Part of a small language model's weights: 3 heads of 32, RMSNorm before each block.
Each number is 128 + 32 x the weight over its row's rms, rounded and kept within 0 to 255. Layers, rows and columns count from 0. Numbers have three digits each. The size before them is the row's rms in percent of the matrix's.

# down: layer 5 MLP down (transposed), 384x96, rms 0.104, rows 272-340, columns 0-95
# up: layer 5 MLP up, 384x96, rms 0.116, rows 273-341, columns 0-95
down272 091:122138067116113130033119141095155130123123105190144099146142123169085173097138104122060119185132139158107163164148085068108163129109168101184171137096096126125113108122189140117118123133081138143138126100168085152180060136113170174075155110151124152139145130155151150124150081153114050128
up273 089:168127144127122117131141158134085162110141125156137132180148189133124110157139127138182143125160116122111130095032094169120145135117188142166065167122160136180129095087142077083107137119160127196141185146091179135180168091120150200128128104122145084116175147101158153192101161113165160119
down273 080:115160129131124172144098136146173166124113159134106141149092160196149162108109122156104072178049149097144115174081131110110159100131183182178118170157100107052125142078118123091161135098137095133069154141096149148118156101181173122119133164061129150110115173071164118091119162150158123096
up274 086:185139130120133128131148092216135143128205149064134057147136114090126185129088118154115088149172122134158051164144083140099137172083144118135084159159170144111094089121057095147113098160081138129158171150142104109095164164118146153122154177111118146090108164134133119128127173090108156167
down274 085:098092078105077167163148169044101087115102145121124142147093169184095088126180115088131131106087170136087124109115160156159129101106106104131135088124089180114152118166137163103125155047170100142116137062110146113132143108119182167127136118163159072085100101157105146098107134107101084064
up275 108:068136176125129099126179175152061178135166122130072106156067143131180084080172152173103081115172116147113149104062127161107092138126118136115082069172121152121096131135112103096126060134105173128132126180081122100096109140093151103117103139089112139103134147136181143088156150116191166133
down275 108:156181071107119132163197143145078113104185166110111144089169175127111106121091122111115122095176068122109140162096129109119122138180151126142102091130135143122106138142156083179166191130144157168131166072141096125131136129171109087189057100105099100093102108145050085081111157097138135100
up276 096:155075118165144152125152148150125121150111128107143149149201094103115166129147107135095199111110090120132145097121140133106095131101152139056106087154113154127150173121129058123085174122128130170135096087116139146154130094127100119186171086132199115085153190161120140108163157126164113246
down276 089:136129128098134101118094113065115143186167123173123120115103195165136200078087090109175071101188098176081135078125124153113169141149130137127136130109111105094222103164105119151134161127156099072090137158110119088094148154132118100130096170176092132153094097135120076148124089134107176109
up277 105:131132153195118124123103123189160123147152131098118151153166125109089176140182131122153137123113103132104138122152138146155048138130134140139132060124200172075118142135079102120145168187102040154218063107129137084104107123156133129146151142139169138102118087164117150137089122133057167138
down277 106:140086111099122164041131134144132098114055129133118120125162119110063120112089163111150142189067126180119134112112080108132106108100090113119130146113122150165109081177122168095104143112111067111119135114093106131116122166108192151118053209097135163144140166138107183126181189137145157098
up278 088:129090122172117164122198078164145113158109118125110100120139134153139141062119149159119137109165184155143104091067077122140115165207121132092062107093160109120074186168175092122128145107118143179165074116134136102110110115124204163113119074135103126167099158143194143148166143114101124106
down278 080:101033090168067169095121163116113143155124201145137147135106132133109135133094126089208096171127136144104128151094111157166118147118102091164169106104138130130116182113133147117126142122179146112121121122080141147126104135183130132122187114073062136159163180110129149125170108229114117084
up279 109:093123130089123162142110072114150169132088118190073120166134124117174148129123125148136121106178158112141120182119110104130133197140126169199150127163152230147114141113190176168126190122115068129087123145077157134196098144080099120133148104111171102131092112100154141159113163092123109152
down279 098:041116136122160129120194173098067140142191156183132182094123102106088083091111150153127122127066146096165179151063124106119115142109187112181124126118173100119147100064109086119087096131122108103097146117130164178097104113092122135132132112152120144177164115101086131093087140154177114141
up280 094:139094151124157132106148084101112113171122177153164090136136085126132165126065206168100149056134095117083101117136161159096096168083124116095109132117102124144110112122099140086095170118130147218182127137149175143117046121101149080159139100115099140062160121106074140124178132149140113090
down280 099:118124180128087160123148194126157120070129156092190185166104119117135040060164108149115124103120166127165124152120098128151166044090137185163145108141100165133094131091134151103138125147083111089169104106118118153108105128180154139122101115149124149155116152089169112080169103130123096205
up281 093:092150142144139097143106141135119154177109193097114110144108120066136163110145136182143100137124090174101183138106164156126135153135172126101119096070133115208120174108193142137143103173146114135155133207142085131175098107100100130125157116146141135110061177175138136165169182117133211161
down281 087:129082137159113136130049104175122154092096173193144118057138129151099169134121104151127137151131135153081117176085116101159116172163114179108131128152066132096113103109078129118109150129108142171116134151124031133058118137128115116134130147187121137091080050146154110109106127113054156144
up282 101:084076177129170134170102161134106183123125109104096063151137086130154087094127127135134154128101192132137136161100136118140121114127100140132141129144118156172093091135144065110154090160136028125128114205157181117138134182134165205079102146125196139113079127121162181122117117109170132111
down282 103:149156173091089158096088124094120150085144118105144114106126083148133159173065116114125162127104094141164179109076106133159146081120122134091096213130125086082124085112146115192114144101170118095135160071168098129074164176175156194111106127149134080148082133153128148116136160167169128074
up283 098:081141146137154062195142102083108093103162134186105112168162104156132153122118140129108143114160085104097065133124158130161141161127106124096130147031157176164141149158125150100165148110123176201128112101123118120129048152075124140137112110102123076059115095107115123156146169078161094109
down283 092:152091188192162129154130161106131109073177174134133178120131147172102097108084171170129075130100085098145094142149132117162108125138067143085125164074153130154185140122115175081130106114136102147116157173164048169135143129141176113092054147112125130148144077087149113076115136104145105095
up284 100:156067129116163108203124152091100116153110106146110071101092106119131157113120129126125053128129189147116165159104114159119080160155190130080108189082141165119082170111129161110165163149135099175130131120098021152136138112123143089096136083132153135108101157148133163157075112139069143150
down284 099:152153144098144171139142112141148141076220095136119087099133154179127112141194106109149134137093103058118101066094127139163114156110179109138105110159126114106182194124159090072127121086130177086100110148186170158154169147136103143165133166155125161143124151186102090088166128132102173155
up285 098:131169102121171166113109183117095101144140132096123096139154102049122155127073114073119079115115138169128116154099146116091112177114096155122064067148102149169151149143170153094107180160114135096170065102177144150152061099137093080138107096156142148083107122164127137114182171122158113190
down285 095:139133128085121104099139118173101168110181129116141149125120168223143166130201139151154172123130145188143128118087107109132196088110113109116129158069167139124062138128091140177152121103180132168102150136092068123156116117121132119170095122209153185092089137126141096113119123087113150064
up286 110:118149137123162136078159113114092136128090106125139059128109130133114128081112109177106082129199093108124115158120180139174124122113153126105084140125167149138079092122134132141100149156144115170151171138118184152169163130093128193158138166152195116169165181046182162136124150092108213103
down286 123:085120155129129164126115136145120124091136172079103141095159155132146148105128127149163150127170171164155123157163092145104174092121151095101134122170110200124084179058161151174156079133145169142073100139175121142161092141097084133095169147084176086109153133068164180171073149089137155084
up287 106:153147137106210103077136137070110091180113154124073084156138113136143145105132099060113161103093093090152103159132126179149095137108096166169058152169172122179075158121148165109094154185084142067122161152110151124117121154098126099177140166105163095124084113102112137115100138104137180105
down287 115:139111156106082138091152090089159118106098147149119143166168090143128117106149119058130107070072094135116194197136125122152095126127114159175097156092155132122088089180124125129125114153105160088125188055146173152101154056121121092098124085102111173115184143088112089143102085171149125088
up288 101:061120129167120116103178131084132138184139137178131164176157083159090152112083118100174172088127173166115097151163140144174065154108168135117118149163152149130107080132088183120145161160097147147065112124188140108167107065145078049102141154129155107127116110140113157093103159109144102098
down288 099:128091114154167103103139140134141140137167107134124083126169123119046175130116104140116149138149121181200191112155137125056219184104162099150118143138077108159153115141115160145142175136161169154098164081138118121149128200083061088116078097130110111121114059146106144141146127154128128102
up289 079:066153161114128177157145106130171155085116109171132133164179160118144151103109163106115193108114085121168114148114085091136083180167114127103168094188121154076150153163084098154067149200156116134162108126164146126125106088085087143071092121153131160147093124161086069110148148108148080140
down289 075:123120136082155098116149148175070162213187145124153129085127143113188103119170138156109120167129160118078115121178152146124155096062133082120105171071115044137107163145146163098123121112113185102136136148058130132093121090119138113161153150133126133133134083050143138141098177183132150125
up290 098:122162135107144075086172148143101138138196072138094110140092126143176146091159153117093092115115123156089102136125116208061149155124177126095132137099141165155142124159086141178115058153098145154194175154111156136121127087055164130122100074131110176153158101089134136179145136115160102164
down290 095:080183112128141124105138094119058134146083162127118135080148111150093140098120145150147089134159171080206138147182165148170164057158140090172109154113112081111119132126108089113080175072157137159088144087126168084155092090164098117141069136132135117135189158098132088102130107093176120143
up291 108:111128134168144124122147161113108159147145173086076155189082143109089136110152151122128189121123144106124068138097074196124108156150145139130086116153112107164137122126122093098177093098121107125163112149130147125127080110042096091105147149113167087076076123108194174203079105090074138122
down291 100:185141049144166143168153030129127111118053118143145142076217072118112145161181098124170091127125134155164124155093119088095141111122151119115099118083088110180166118110149135121112136132149116142157138156165145125143101160130166089140112118136124154081130152057147125126137050133159152162
up292 107:137143131140209100205105137074106104184147163161135122115116125094143168151095151155111134100157149088108135153106111130118159153085145138121158112136164115130191071162147095104180116137131085127158088169148193038184076095093088127120125101115163173136137060163153127105145153159124115144
down292 103:199118101164122155090129136107173099119093169159149121165128076099184190177113146119183076102097064099162108156150091157132113082103183122068170093139159134106107097140096158085180123100163131177152170146120132127127136120127084051130123116125165114103124102087086142107138083153129098150
up293 103:110109182123162143131124126120099139198119090071151095145151193084084170138105111125161129133137084109131104165176145152190155114118086117106111104189140205110176135150159065143140177150104133122166143128168212196128139113120167140187169126130150108133134124121157154080118160166092133125
down293 104:095051112092076068111103105131126088091084131110142090103168134076130117095130156103139150154122191124113085092106097205109152170086135115144132130159158133077146136104181106134129162087143147152150088114109146097059142121135120167185125118084123096127132192158164047124133156161145137086
up294 100:122132104091142119154157188140110162161102121156130091141145106152104091143149126172119148101162169127102067107113109141153131184155156165082082089088119154142130117160095121050083132211115114146153140126172093138180022126144080144142084120093138138081148188130139107096119117072109116104
down294 092:118114076091132112133097091129142101109071178127120107136115119096095151136205088175135103155127174102122129092121110101161089124136107105143163135131070142142169120153159145097113116134132133148126149120139110170215058081085083148131117111113153114166109118147194145156131099055107097021
up295 103:143099151093142111173143162135107077110079122163131106108126120189141124122120115116144132079195177121041118144098139107144113141075159166186154187141166152179086194150169114157109125149106158143090114139149177122123045133120149123073110093115157136118076149094149144187106148155124124080
down295 105:076086108116113107127190167152197139164087157149073155148154125095093157194103072203119091119111141108188157124113152110095096164133117081124106153150123142151136109091128156120144109121086169095107150112166135161175153173158098150147113154203107154131117131138043090151138152129083143102
up296 101:105136166061121140139157169092101101177053080131143187147154133149169167119124123100214127125186092164055144148100172103170102132113092134160116134132158096122093133096088124113056200111138092108165155132142146152089137107091154142161155165148116092111131079101151157102144125144155154120
down296 098:133141174151118138151159100098094099168098108174111193166113118177138106155119093137112057099129063095075132188106121114144123156120127113133097101103096117188163121161213139117097202142143117110113161143139121102128117101135119092146129196135093137094139074149105082062182104121167165103
up297 096:117137147108186155128118137099071154118098093102078081144140179122151148073143180165126102118120060158133133091131145170136059206069097169066122179118146123083107156120170154125151126121068151153130147153139115135119122076123144200069146127103155089113159130150134123102169080143142149156
down297 090:159085128178139093089106107146208135149153116128084073127144135143102147160146077158089136054137157086154082182153174112123091107142147145222135150126074165148128107086116063159087110159139149089099152128159123167106113158150182134197132107164156128146142138138132089147134142126121078106
up298 095:162136117114161073124118166128091123184113135155123170162080063127193090142091165124145133141173155136114152137124107127158154127167131137155144130146142234195121117186135091129145172139111117159138165107139172134154072101176104090131129066146121129132033088144116120194144106133138141143
down298 096:194131114119175197153152104126164068124117082115130074140156167127136087138144152171073170076108145132131143103207156115131138064157128121097106126129121135076102133066116119150168142158154148122107115057157160146033176120108159084121143089145168127108154086150115141140128140158137126084
up299 098:118129151080173076069127060124121196103126095088080105148121056142129126166069192151161104089144091092085134119119170125142118152141085131153155143138149153089121160119157115102137133148128072107151133092135117143065107050105083124116081084145119126113058134149127097136164095140144176109
down299 099:145115136100113175094118192183198169143162109145121088081105105082146167098131080106106113148101063106127142108060134098110151054131114122147133176145153113118112107134112113092101159067105070099176153095132108078103157145132189114105125161130154100156131085102113096121083110108158149195
up300 104:148072218110149125217084112074150121108073080107129136167161167112114119153101122161134132127162120073122151156141085121133128131181142134118141116180182133152114108154119173158101157122144108164164122148173104100126082148152121185177150072132150148082144185098183131102093090169120110114
down300 111:084085117147117154121076129157141157104121066116141087111125103148153121125071208083153210142132127136195045198130085123065141128146119141117136113124148131080107185109117177108131120149155077142138132109103124084099121127162136151162157087158099092144175156117130106110121126123068187114
up301 100:096061163159128138078144116151131150111107145127181126154093050117189121111054171171096127106119080157104147130112134140096086163102114120123114136175217120150093165142109125111071133179068123111075141125106151112173144066084095130096110097119139162126134167121077152125149110124182134158
down301 108:111155102126137151111161150131166132120120078116128124186143044093170126166112171133126146183083149169138126124091167130081062112106122101157132092100097092130148149150089151102151112181101139133181077169136178114161092090061139116108115084144186175203118126142102112096167167139141122080
up302 091:113120132064165125130228199095098097144119126128086120135126124083104094100106140098147152113185086133123116130152105148062113124202183097139148130089119127181080207132116128104106109159165146130146106082115164133169118098074142098097124168125114138139127108114147062150108179112093165160
down302 090:163156081143108152115101102171144162124144079117161109114166149091099145047119124155162072122114101137129092121109080111069140059105097144123141080170074087128117171156115109196149155101107157107084098171101100135132144180090136180099102121180145154077167093140088102101137144134177122170
up303 114:197196167125163103090161139095154115139129202099079163153120094094156097137143144189135098102152147126066127117123115196116092155116111139123073122131153129147121164104130059121142105114137153120151142189130102149154135098109155106108146060139135147133067134071201124159101170086130180143
down303 122:125152096127080096135106102152090142088116148212141093105137094119132119093136106181187083143101099125116109117181068148113094110101124118089185173135184143153138119133070151168136126119134132122160105076112153047136192123174177148084111112104062103119149117115138143137089155101127084190
up304 096:125147141067130123108141157101124177135165140202140170113208135078161143099113175119144125100111064143067100110156166110120090134093134133117086141121134121150157108119169089122128105096129145114146088145153106087120068113107167052100082131130123075101075142157206156159101153173159171145
down304 095:082110098126153115137056124133146074132094062042136083118120122136104167177152096110151155132147144153164112092151100147132115120124162065136170093167118134107130163139108111172086144154123145121131120065126180166131154088147113119187152153150163230153150135118062127119165123089135081145
up305 089:071193159098081132145113112091096118114149101189149073085079148129055141132153095149129129040147128137153111126132144169084100117117140107143137095160150121179128079148133093105098121136162061081127083171126157157094121119119112096109123077127175140099091176118102085175122139088132098185
down305 082:143110112131186110143135201121132159157145120150114166077107123097166180150098075141100144123128102083087124163105119065121154064099107086159118117100072147118150135149121202174109142095138112145122097117131112168058136198156102142159119114188134129071135119107108175088097152162200136117
up306 094:131108133163168154122202123124122147104131135110116112129189158113120138111087176112129094110107158118125102196134130144104133161056152166105170145121094140107145121181129136145065144096116158102139131093206121115172110130117124071180130167112197124102102110136089070156156193133220166112
down306 091:129099095102138120097115125133098065125180129136172150105121134151112127072203112167125154075169167110065108121085152106106146105161124133138167181139119107129062081078129089093087130129145124138151143136086105125121123085092191136176159095180160155136121104079095130130070064106075079130
up307 099:112111172116143142130074159119119096167084130083115119118147112101175135107142176141092099165142164219105142194114121174119137127135070145124139134120096150164137191141078143104124147179133070130134158113197209093143105061109111132105144107151184115133117189100120161132087159096161116159
down307 108:131215133122136137103216127148105172119147151134083145093170084119167076162145159186127106141162135136144136194163111169139134137135096172136106128121132116160095158106092189132170112099080130135116109167102119137131209087086144112137096165116165066150164097090115184117091128120146115076
up308 106:122066158079119127099184127206130154181154106145052118141122081164197110098103142090172131126128190093150114128154174157144042093104098137108148120184165130168102153135152162134102160131080171143137114141136153090134114135079171118114146147119145151105106134079139123199131154113135163108
down308 110:113101122145147101128155157134136109094084148119080096088088092105181159109113108112141138101141176095149091137148141199123115183104117137157108101045116086094102106088193127120125103164161183190133126172135075117069115141134161105128190114105094088141141170152162128103121061097136075086
up309 097:112144147102138097134121122192083086123106167192122109175177138106125143068131161168166134142101089098079153158159183156069148122126137145166127165076110164094131110210130154131144062126118127103164138155117141131179109100126198140116033153129136142141126135109179117150118165083143089139
down309 086:072116089127035085072130142147196164125096104064194133142129138132148098162145120141078093135168155119152176141108117125117151088116131119165090134134059125132097114170127160110142172110125156125096121156167147113106176129145061120181133191116142137111155127077112092170197098095121139130
up310 097:098143139177097124127115203143111126178159147199136202116104122124116137173145178192089098121133088095125115147106093137146134148135146156163142085175186142114106115178163099114115092174135116106152159165149152160130175123189165143145140149166140078129112105146195153175153178161135195139
down310 092:182139075098151167109126123097156165106165117095153141112057153129096130089155083108152142111064114153201099092155147130091099141127085098203098115135127114164122184146139115133177195100114194086113144079121120170168120128156145154153133121157149100153151200090118105100114117142146068143
up311 102:122133159105145167135162127105100135118126191122145161154114148190179111103141144085174173103115150070118159137161082117139129117112108233125106174159154164143103106140082074075171094083120137126147136182130138098155154097108156173111104082093134097111101203090123170144130136063115152115
down311 092:180143134092132191098102129063108102084125125117176175125150149150153108141151181131151090134130138146050155117114128053176164151090161070113120132095107150143118190163112146166127063132128096135162152086137102184125091117101176114137170121098116176099136177129138138067130127191138099157
up312 101:110157170163143102111139128112101182157126158120121162106132128078161130170162174206150139135189116113107121144115190172096116091135121115154150133139160065133135134120156088156108079176101083154175151197167156140151105129109154087159138159152155087094065040109115149163169109162147150151
down312 100:129164128116084145111168118127093085102086108134128096149081072121176137103131087145130142140065152131090112155168124123163206153085099136183203161141140100134153103176140217131096117130117135179170063076096169195164124122111167121108106122129145177161170125128109111119086124109125134125
up313 104:112126168101117114136144133109117163163140084145116130219151167105165098127120095152085155126177085156108111108109124138123104147168194107162114093167141158176155119138136091118124158172123112116124064099113104072166116160069155130151189171059119164109205137121180111121085167169160166135
down313 103:136133094179128179133054165142118099117103134089149120082116149124147173138183148095125103097107096171117164179137038168066163135166168087097168175128136149094128161046118142165099152138165063137106166156176154131144101129084132159159115103170143144132146145144104096124114129155133130181
up314 098:130164153213120100148117111130128104124113090126084153113146235098143163125150124125162138110183146096108060112123136140144093114135173136156087117077168119137091142137105125076155179153107122126133138150122110064083138125145157079150085150118074106070088145130195102157125181167126176163
down314 095:131103142103088143136170211161092200096133148104102146134116081106125125134093147135122124126099113143135190153126157140118118109061113115148120124177128112147142090088136061133129109126145147135127118091201146186092149084111140164084162121142180100175177147131131172143155056084215157143
up315 100:097098133126150073131086137114109187137092111193128102144125105179114135133166136127133161051111093161158085106121138161069122124144113110124104168096200133203053177121149166075088092120128109116108156155156099080139107113081112096110156096155170175089122150093126164179151131102105153137
down315 102:140232120181135111164128178120147101161129110078169110131160149103126128179157170103153153162174163090135152095137150084149122144078124132109112080111083090112209038102097065127158140141164104115089128152082144149119145128127118129137083149106141132146093117176095166137133115194146127135
up316 111:126139117158177116147118152125103081199086111109116099155108112192159103171116153160137139096112082136142111190173119154176149149128091190120057135179139133172145085126128148116169101083108099098152141100158172115056141094062126140182175132113135147101099070098123160168143120148136181115
down316 119:155153148132182176083144084100131103138068162068126182188181126140182119122127120108105139122118135140153086139102051140138136123148168081137084100141114130130105187123078167132111169129097159130172088112112102181168145115137093158175076121137105113174146184130091143147135136106074102056
up317 096:142093137135165141133148087080092151166143100154114159121120143164106084077082129117125155132198134129146131173197119113186135124094111137052119154112109127175124116156118103131093165107134133147125194114205164116169099074144150187171095140129179113104116118083198170168098162137145109170
down317 090:099130082074154081155157075146126136046168130146112131080128146128140096065149170150136155156192154114165136150110121144137154111133110182081094103142137114107175094138141156113082123076113184130102127185169106076162175128092171134152182131090168106135159081100097165175096161156127121144
up318 089:153076142199123129056176089106143113153100130138094106138177173131125155106071118116096197091155134102174133173189122163084125101163058125089106159144146139140132127175194156092122146126094090135169134175137158179119167074138136088155109134075150129119138158141093147122089110128134150169
down318 089:202099117160133117147159163140108143144068132192147102097156138169079122108114107110142123060196121124171152141102144135128152100097137127146124153143074151172107105127144125186122153121153118107103087111135168099112121135179162136160164082073042165176119149127132080059115051139113103146
up319 089:132127116138112113159098112097087088124129107123152144145159153143130142080087211152116190116119171153084127143138149184093102135151185097102079126173112131100126097190081064148138104125082159086082077141125106099098160071153154114137099123106182104110113071098197073140102152142122154091
down319 085:119129102091120164120091105142085120109124148103193146112138136079136128102129090067148119096171165182150127181155178116171184119119097096166103125107123191132118161114108177102108141106137100144135127127132163111146054114111137085202114191089146175089136166102128108169100040167166127140
up320 097:073206137128157153084164125156099153110130080102098102125132115176159133119134190138144136103142137133134136135114114165092126169203220226107140145084128109156094204176092149102108158166129104146148115138170120137142090091108111123108133167148127074134106156115129093154134126057148130123
down320 089:117185140161121140124210134134085123127092147124161093118160136110114079156155146119141125139147127131115160172030136130162124117166103173187111197131108155088120212149049085118158093133178098180087127047090137125133154154143149131106145132112156134185103137115144091105128124148127117114
up321 099:174122155110140134112098096109093092142135172042151098134130106096115179104149122109135189097121164185099127153098158139097123086106176184141087105091133115182079165165104117068164075129124076103155093174149095113129119107117132120168083165136127172123097119136143064155114128078117155198
down321 094:129109111122089123073135135096102090158091167158147157050098172142214112131125082115108151161134043124136196145060085131088141085088131151081198121146147110117123114180105161156156180115131141112119130140102143143121121122130150107131149118168139175105115163117107108061119143157147064103
up322 107:109138178122113123154126185122083150171135131148101082126160109102178145128135129131079140064132135186114143140166163142089091157156127148163093054121145127152126150149085081094101083149099153170145093191115083000181153145164131120128078152146158141117125105110104148106097136106132124133
down322 139:126102150129172144133161135155110125137095115179098126210125132163160079091094154144086168094120168140115110243098100131111085124181131138130123150105136135148062131125154122131161099129091171133085121126087154065124135097124112137116108166107067200129123044142161135106125150103112087089
up323 107:178119188187114131140087095084081112111154085076112122190139153150183152145134129160143160104123070148115181181075111192109073119178079116161129148111114136146122143191182100111108091141179139143127129167133051157116118136125102123147116130096127164112185137129179112080124132130154147107
down323 111:038139126150118086112116135120108199110124128075148104129116171146134156125098134160168130132143172112118197154099157127109124125128163140112107149079162087059086130065137111117138139133202128135120099152151065127174118152112145158097083057132157158129114112170130068097061181126088104116
up324 089:123090115118144194135185179158065117112134143088121174142136133128175093141093123167161168088153106094104137150113105124070104087154105094154132094063146096114142130151116067117122064190127161206157129129106178146105141120147131154121098137086119136121181154064173154159186114123077134146
down324 090:165130116141169110151161108154191139100135134165158129142096115119035123220088095153146093140118116165134123213153073120131119102119034152084128127091070128148153170128073102105123131165176103170125137108131107146131146139112107117150211145128110134112092099130138182150118147101130145146
up325 103:141103129161163154148094181127122078097161146133116118101116117105149130184084175105171115101135120126089129153103113124109141158148186173085088083123139178136134132141169086151090108155094157103160068166186183180127157091188152089119123091103192076084115075127118101124131179110159179111
down325 099:112133105144123189082124160162131122084143149107079095043118110182122120155149144093062106079089113120147119188102154124121070128225124092147176164135149103123148091137176047163106137121125137126147149141152099154122131102143152148066100149206123166116115123123135126151146154143100138172
up326 112:162142115130160121189084126147065084172131154162108136165153148160138124111093163144060163109173153101121097111153143121138118209154187151165114155100159130189070080207122094111127131136090125189125130120169138081149141134083103115126141114106154173132148163121118195117148183147118123173
down326 122:142128148144165128148134057132156076152099125167095112077113086094185118180155165115167125096141149099090097096165110187128158139141125124065099068109094084109096106124180159122136160053173146161152113114138135132099113157108182123101110125017146156125112134094148142103127115092123154086
up327 110:119120157106130097137141177133056170122159135142086166111179157136124132161116161117135168041177143142139098151090119134175147176175176150158101133129169148108088119121103094077087091131059139089111179113090074055088151158141134093142059157139114190116105115128127130137118152133158158113
down327 107:104160124144082122149065085168118160157128145139115124089122158121146127169128086111177136134092109116115152187156156173114170138113079200084074136170064165133154157135081131101118097125106140104126130138108140135137173129196112131154163115142051084132201058168157149138145127109178167100
up328 102:147133151204197081173130109172119118146157149128100187119127098118151095120093165129092171109134152107062100177170152181195141180140109167127109094145135117098164137125120112146142082135162094150152081183135116157155109125158179084093149057067141109133087095134146129152115124165145130176
down328 099:177095120142112131149180105128172100105107107137120122117107089162182136048197153164085111110167121161170125163149104178194118126178154130114121184094091159075120147114140146144077088133153099079133124158152144171182106126145162139093135110084147107140072103103211155125129155158092130103
up329 095:202123196121115125125123155108156148121140117114103141161155079121140142169139174217101113131135123147122080129092061134128122208136173142124155094159112146153100097155167132133118113190166119141217173156146143065147091137109152169129089154140141118126078147096120084188142123112116176095
down329 088:112109093097127139117100119102093177153155113146152210164174170142125202127137122163161133117139119138180140142086196164101063131091136149098122104165137115092153137176076190082207113089112137088124064108158128114098133124150170112125096136207102111111120127115111116109155082153156145117
up330 109:099136137165135076134191142102100071184108133063083079115100107096153142128159175167151124115171125148086165127141119190109097178097182139163120087093141146097142140133112117135205111143085114119136138128185143130086079091146131090159070060124143076142109105110118134156118151193101123147
down330 112:129140099060168117174112111112128185110130124112082143111102148122167122180105058101094134147132186094178165165160172105145133142145074109154138132135099174147085063151149095117138127151140107084121170128110161118060079123164115047120147179104121110106081092160111088095163125110088087116
up331 088:169107115079123136124178164163148170164119200085131125132099132152158162163149122113145166131190076092132067159127112171207156133114180164144096086103147152158156145173163131109154100142172187169163161130134179111086115123121144146151123100184148136159155148103114104109146137064194137129
down331 087:103146152142128125117159146108144155056162118131157157086169130082058106101141168116107150149094118209103150161157167135098170114149102145114069141122127094170109163219110178114119128168134118130147108155114090142121091147129159128066047121154135145039168161124102113157148150120125099098
up332 115:099184190129164083079074142088134062191093132156131118167152145082091119155111131167137161107121132123112109184133081173095085124154093139172033109138122120171164099142113110129122097143098101098115124142050120090083140109145090083171119137151094146099125110078138133134153180141136113141
down332 131:121140174176161158130141112074109158124092096139086174121120103139138137112135115057083109085107172123128115192119081159113121115184132108109051086106057136151178076143155126119139047099073097129077075139106121146122199111157120120136112115087174118108151165163114099090153134134117132137
up333 098:141120164104160136085147063081090162135147171163126127127092102134144161153094129084228172076125166134145121133155165093158122120151110172136127110084121179180152136115168083164103152109145143156148082126100161096145125119060105101136148151093159175107048133129145154134134185069131161153
down333 094:101148107136066113097145167068148136067179068095144136124144152150122113177113158114161146188109178108095223095130092095125173096127110125118173092137119099103114135129163064079100095087136108138137193167121093157129089157139168133127093157112108072166141142111161118105161159104134173111
up334 110:103145160119190133167124177160099172161118187165096121114108181128153132147105174148100089110145124102114138114094130215175102139159114144046107168115183122150096136134141129120144100182092162164118140158122130117091121095122113106211085118133100102170157066152120186174140175126121158153
down334 119:190146140070169151087147131079118121124147136151105152161173105158093102151155120127116158071165115140128127137122162107139085062125093077098137142124167109124134163142181088030101133149116116102148128154189102103110127051120075078154123121207157151120111104105113133108083086124112160176
up335 103:152133144151145084140101190113122144114073113136120083159178147144206150132129173179140126122110112093096140115152167149085127096118124128140156088174147224128091118167108132131068107158019172144120114095162131112097118128098176084114097145103124118120080139105098117089159199132137118112
down335 100:173005080080136144160137120122175126181186165160145132094123117108153138133153135152156136159097107124106085092096093136108143111140158120100108183153119150121142088110144166077177054110168134130141132162130115187128121135065132163121120106108073120151122158130162177137070164118171098132
up336 098:100088154143090143158123114178139131138145155146084137170126088116163154094098160173154084114130074107107128137125155102131047149133159122121163074181151119124146166169102125156186103146086137090168077150072114124084145142093183089107177121130107132115095094095214125142093185133189128101
down336 098:120140112165045163107143144132081123082035108165084066122127056100163144136170090133124157156116152077179065144119170128133109136144085158170124128090105127147089119116133146086157163158140152092128095144137114144140141086139139120117153078132187094170161138072106121091163107169115087099
up337 107:095112136119117028109176113130104118174128141096092143131135108149155099201093196108127107119187138099122140148087114185152075136118130102136165117135182117114079123161118178117092108155070160102102072142154183110134102111138168137149117169082149145119158169127128164076170164059142124111
down337 113:142098119116151104120145064088101111150060107128123140136145106137166137137075130145161088075158125178107102133110120198134155157094126177146130166157126100106099199128158225123172121149176184144112176139117126123160079116123132088143128143163117203134083116147164096139098077163105110182
up338 107:130081102126114140105166155139118127163132098123093108158116115142089161155171189182169168053160065182122130160137162140130131163082072138162096134150160111127097126131160132112156149190107098174128087128187091066132119154072162118119143130090187172148155114113089186177123095105094125140
down338 106:066163105100122178120110124133132100120139134093132064107169180087120077162167106113151108168191084166111150121131128107114167118112101154101079156130123057131165090153147174197079112140109152146144144159145152161092127102131124097140179127126071112164161106168108205155183134175151137093
up339 107:138105126108152111119085143123096139160067179245110146169123114136124176096103190155101104112161099048131119171166100136151115145152136133135103112123118083183117142198104110122093114111100142174127140153213102091120085091099109076109097109139118143091128127113130105163147143156181141155
down339 108:122153126160118096125119144143142056098122111111145120170084099158121148091122117127118091139136190032125155136200141159092149156138138118143119129064135115120115100074078147104119084104044133135135108185111133142132094127114141091111082117053121114139122157075164106069069121154063120161
up340 107:183144145171141109142075121140096118081148186078125175111127115156167173112092140111151091127137146123097139137172179145110144152172168194069100196116158128159082092145154084106119158122150120150156081130120124092145135102136120189135148152114143088107105122073135113119156180153097175225
down340 105:132075103125143119124061172162139154091142135109130114049171096049109134162075135133128146170132126116098140123144169151164138100118153127110161118134119068082062109145117107120169156188131094125119151091122076169155190138062112135125122120175112137107131148132177218121115133115139162069
up341 108:123132183167159084150144217170107134137151154106081108131249184133186093121152152116136153129124135107084116137127121113129121107121073111129139153154150183102074184130071140153134127173093134162140163174122099086110123152112145104147132125106102178088116055138161089149108150144139116143